Weights of a small transformer language model.
Size: 15 layers, 8 heads of 32, 8.02M parameters.
Architecture: rotary positions, untied embeddings.
Training: a variant of SOAP for these matrices, 439M tokens, 3213 steps.
Each number is 50 + 12 x the weight over its row's rms, rounded and kept within 0 to 99. Layers, rows and columns count from 0. The size before them is the row's rms in percent of the matrix's.

# layer 4 MLP up, 320x128, rms 0.406, rows 237-240, columns 0-127
092:47 58 27 65 67 57 47 43 36 47 50 35 46 67 64 45 43 53 39 56 36 43 53 39 48 37 63 36 26 41 81 20 54 63 41 44 61 45 49 34 57 54 46 61 48 58 42 50 63 45 55 45 60 61 41 41 44 24 66 49 61 55 47 50 62 42 30 62 40 63 41 65 68 44 47 59 66 58 72 61 64 86 53 70 44 28 60 44 54 40 69 45 40 52 38 40 33 40 40 54 37 35 48 51 68 48 55 41 59 45 69 53 37 50 51 42 52 40 38 55 73 48 52 36 53 58 30 62
100:47 55 51 43 51 68 73 31 60 60 41 41 46 56 42 41 51 33 43 21 66 38 50 53 58 63 39 41 59 64 65 20 34 50 36 76 47 44 45 61 40 61 30 58 50 42 58 63 62 71 40 37 47 37 72 47 57 49 56 42 47 29 59 56 66 50 60 64 58 50 53 50 42 18 48 45 69 61 54 65 42 65 58 32 48 44 45 46 41 28 54 65 44 31 35 55 37 42 56 62 23 53 55 55 57 70 40 43 40 43 35 53 66 46 38 67 32 62 52 36 42 46 38 47 54 53 45 40
099:59 50 65 35 27 55 36 52 46 70 60 67 37 44 41 43 25 56 62 51 47 40 65 66 42 19 50 48 29 37 20 29 35 36 34 48 50 46 43 63 51 53 71 52 68 48 57 38 53 42 51 23 33 42 51 55 58 56 60 27 39 64 53 59 51 48 54 72 44 53 43 45 24 49 47 51 55 55 53 64 51 83 68 52 55 57 68 46 57 55 41 62 41 43 36 41 66 47 59 56 29 44 46 45 46 56 52 44 46 40 50 66 56 62 51 45 66 45 62 69 49 38 48 43 35 27 46 54
101:50 45 46 36 61 61 45 49 55 45 25 49 44 27 37 61 26 48 39 36 63 40 36 39 40 42 36 63 60 61 67 30 53 38 55 62 30 59 46 44 56 41 68 57 65 53 42 41 34 28 70 58 28 41 65 52 67 51 55 50 72 31 63 48 61 36 26 30 33 49 65 44 40 37 55 60 37 44 53 36 64 44 61 57 56 61 60 52 41 61 47 60 40 78 69 53 57 51 61 51 53 50 60 54 26 67 61 54 40 39 39 54 50 50 64 38 78 60 48 49 45 73 55 61 57 51 45 52
# layer 4 MLP down (transposed), 320x128, rms 0.375, rows 237-240, columns 0-127
098:51 35 33 64 66 48 15 36 42 48 46 45 64 77 58 69 47 54 40 58 35 49 42 53 49 56 51 55 54 61 49 51 33 49 53 40 43 32 49 46 55 48 25 49 52 28 43 70 59 47 32 52 56 55 43 54 49 64 56 38 45 48 57 60 37 61 61 38 73 65 30 36 66 56 65 70 59 64 62 34 33 60 58 48 51 40 31 42 41 50 44 64 57 62 40 66 44 41 55 58 42 39 36 47 36 53 55 53 69 23 47 29 36 42 66 48 59 57 34 44 59 70 39 32 35 50 38 71
098:49 56 39 57 26 60 52 36 36 64 64 58 43 61 60 56 56 60 83 42 48 38 59 46 52 51 41 59 52 48 40 38 36 58 61 36 28 61 52 36 52 56 63 45 68 44 50 39 29 39 54 50 72 60 24 41 66 33 46 64 50 63 43 33 46 26 45 64 63 64 52 35 59 70 57 65 45 59 28 79 61 38 70 60 45 43 52 66 63 38 60 46 49 49 54 75 56 61 70 51 55 45 35 46 53 45 72 55 54 45 51 63 55 47 48 52 37 33 55 76 48 66 69 56 50 51 52 55
081:36 56 53 45 55 52 43 41 45 69 41 52 60 44 53 57 48 42 29 42 42 44 37 65 53 50 48 64 52 50 66 50 28 57 60 50 34 51 00 33 61 76 51 55 46 51 68 64 41 37 49 46 65 55 36 53 54 60 63 41 48 63 40 60 46 58 57 34 47 49 59 49 56 43 38 38 66 46 30 40 48 30 61 42 38 58 53 40 25 47 34 31 34 77 39 63 43 39 54 36 41 58 49 59 68 34 42 45 50 64 43 56 57 66 61 54 48 53 59 69 47 33 46 68 59 50 58 44
084:52 40 45 58 55 39 49 68 45 81 55 61 61 39 57 35 44 53 50 44 60 69 62 51 65 56 63 63 65 32 50 53 31 54 66 54 28 57 53 43 30 68 53 42 43 57 31 49 46 50 64 44 41 52 28 41 63 36 57 65 54 27 54 48 39 52 58 33 58 55 44 40 54 43 52 53 34 33 41 82 34 65 55 50 56 35 42 55 32 45 57 38 50 14 41 57 80 76 47 62 43 45 25 47 46 57 35 50 47 45 45 46 31 46 53 59 31 49 36 34 57 49 43 43 45 45 55 60
# layer 4 MLP gate, 320x128, rms 0.423, rows 238-240, columns 0-127
098:30 50 53 50 31 51 47 49 68 45 43 63 60 77 52 54 56 58 48 57 51 54 57 47 63 30 50 34 46 69 59 50 58 51 48 52 62 40 71 33 23 38 55 64 52 36 31 51 48 32 52 53 72 44 48 49 57 45 55 44 53 45 64 60 25 50 55 54 43 45 59 40 64 44 52 35 57 36 72 47 51 68 56 60 92 61 58 46 54 47 55 40 39 51 60 56 43 58 92 39 35 47 48 32 42 34 54 59 43 44 33 57 75 50 59 66 35 42 49 47 61 73 49 56 37 52 43 53
094:38 35 57 40 47 72 52 73 46 65 57 55 87 39 37 47 42 71 77 60 47 33 56 52 54 66 50 57 54 47 39 55 47 31 48 67 50 39 29 49 62 43 48 52 47 64 46 53 56 60 29 61 36 58 54 45 72 56 26 54 33 60 58 40 48 55 64 69 56 38 50 44 54 55 50 48 55 57 48 66 54 53 60 74 50 71 53 72 56 29 38 60 59 41 53 32 50 74 59 55 62 41 25 54 48 51 60 67 68 61 57 37 64 57 33 52 60 46 47 43 60 55 56 49 49 25 55 66
092:48 53 51 44 48 40 55 67 55 61 50 61 56 55 25 37 25 69 59 48 76 58 53 38 72 54 51 68 59 53 49 42 33 50 49 51 50 62 63 43 38 60 47 48 66 53 42 54 52 40 46 30 50 67 41 50 72 72 59 41 58 55 57 45 57 44 62 54 39 39 33 61 47 33 49 41 58 54 34 92 46 75 44 58 52 40 35 69 53 43 73 67 52 32 45 37 74 36 47 46 62 46 61 74 53 62 37 57 54 50 49 24 57 32 36 52 39 36 57 46 49 55 59 44 50 53 33 64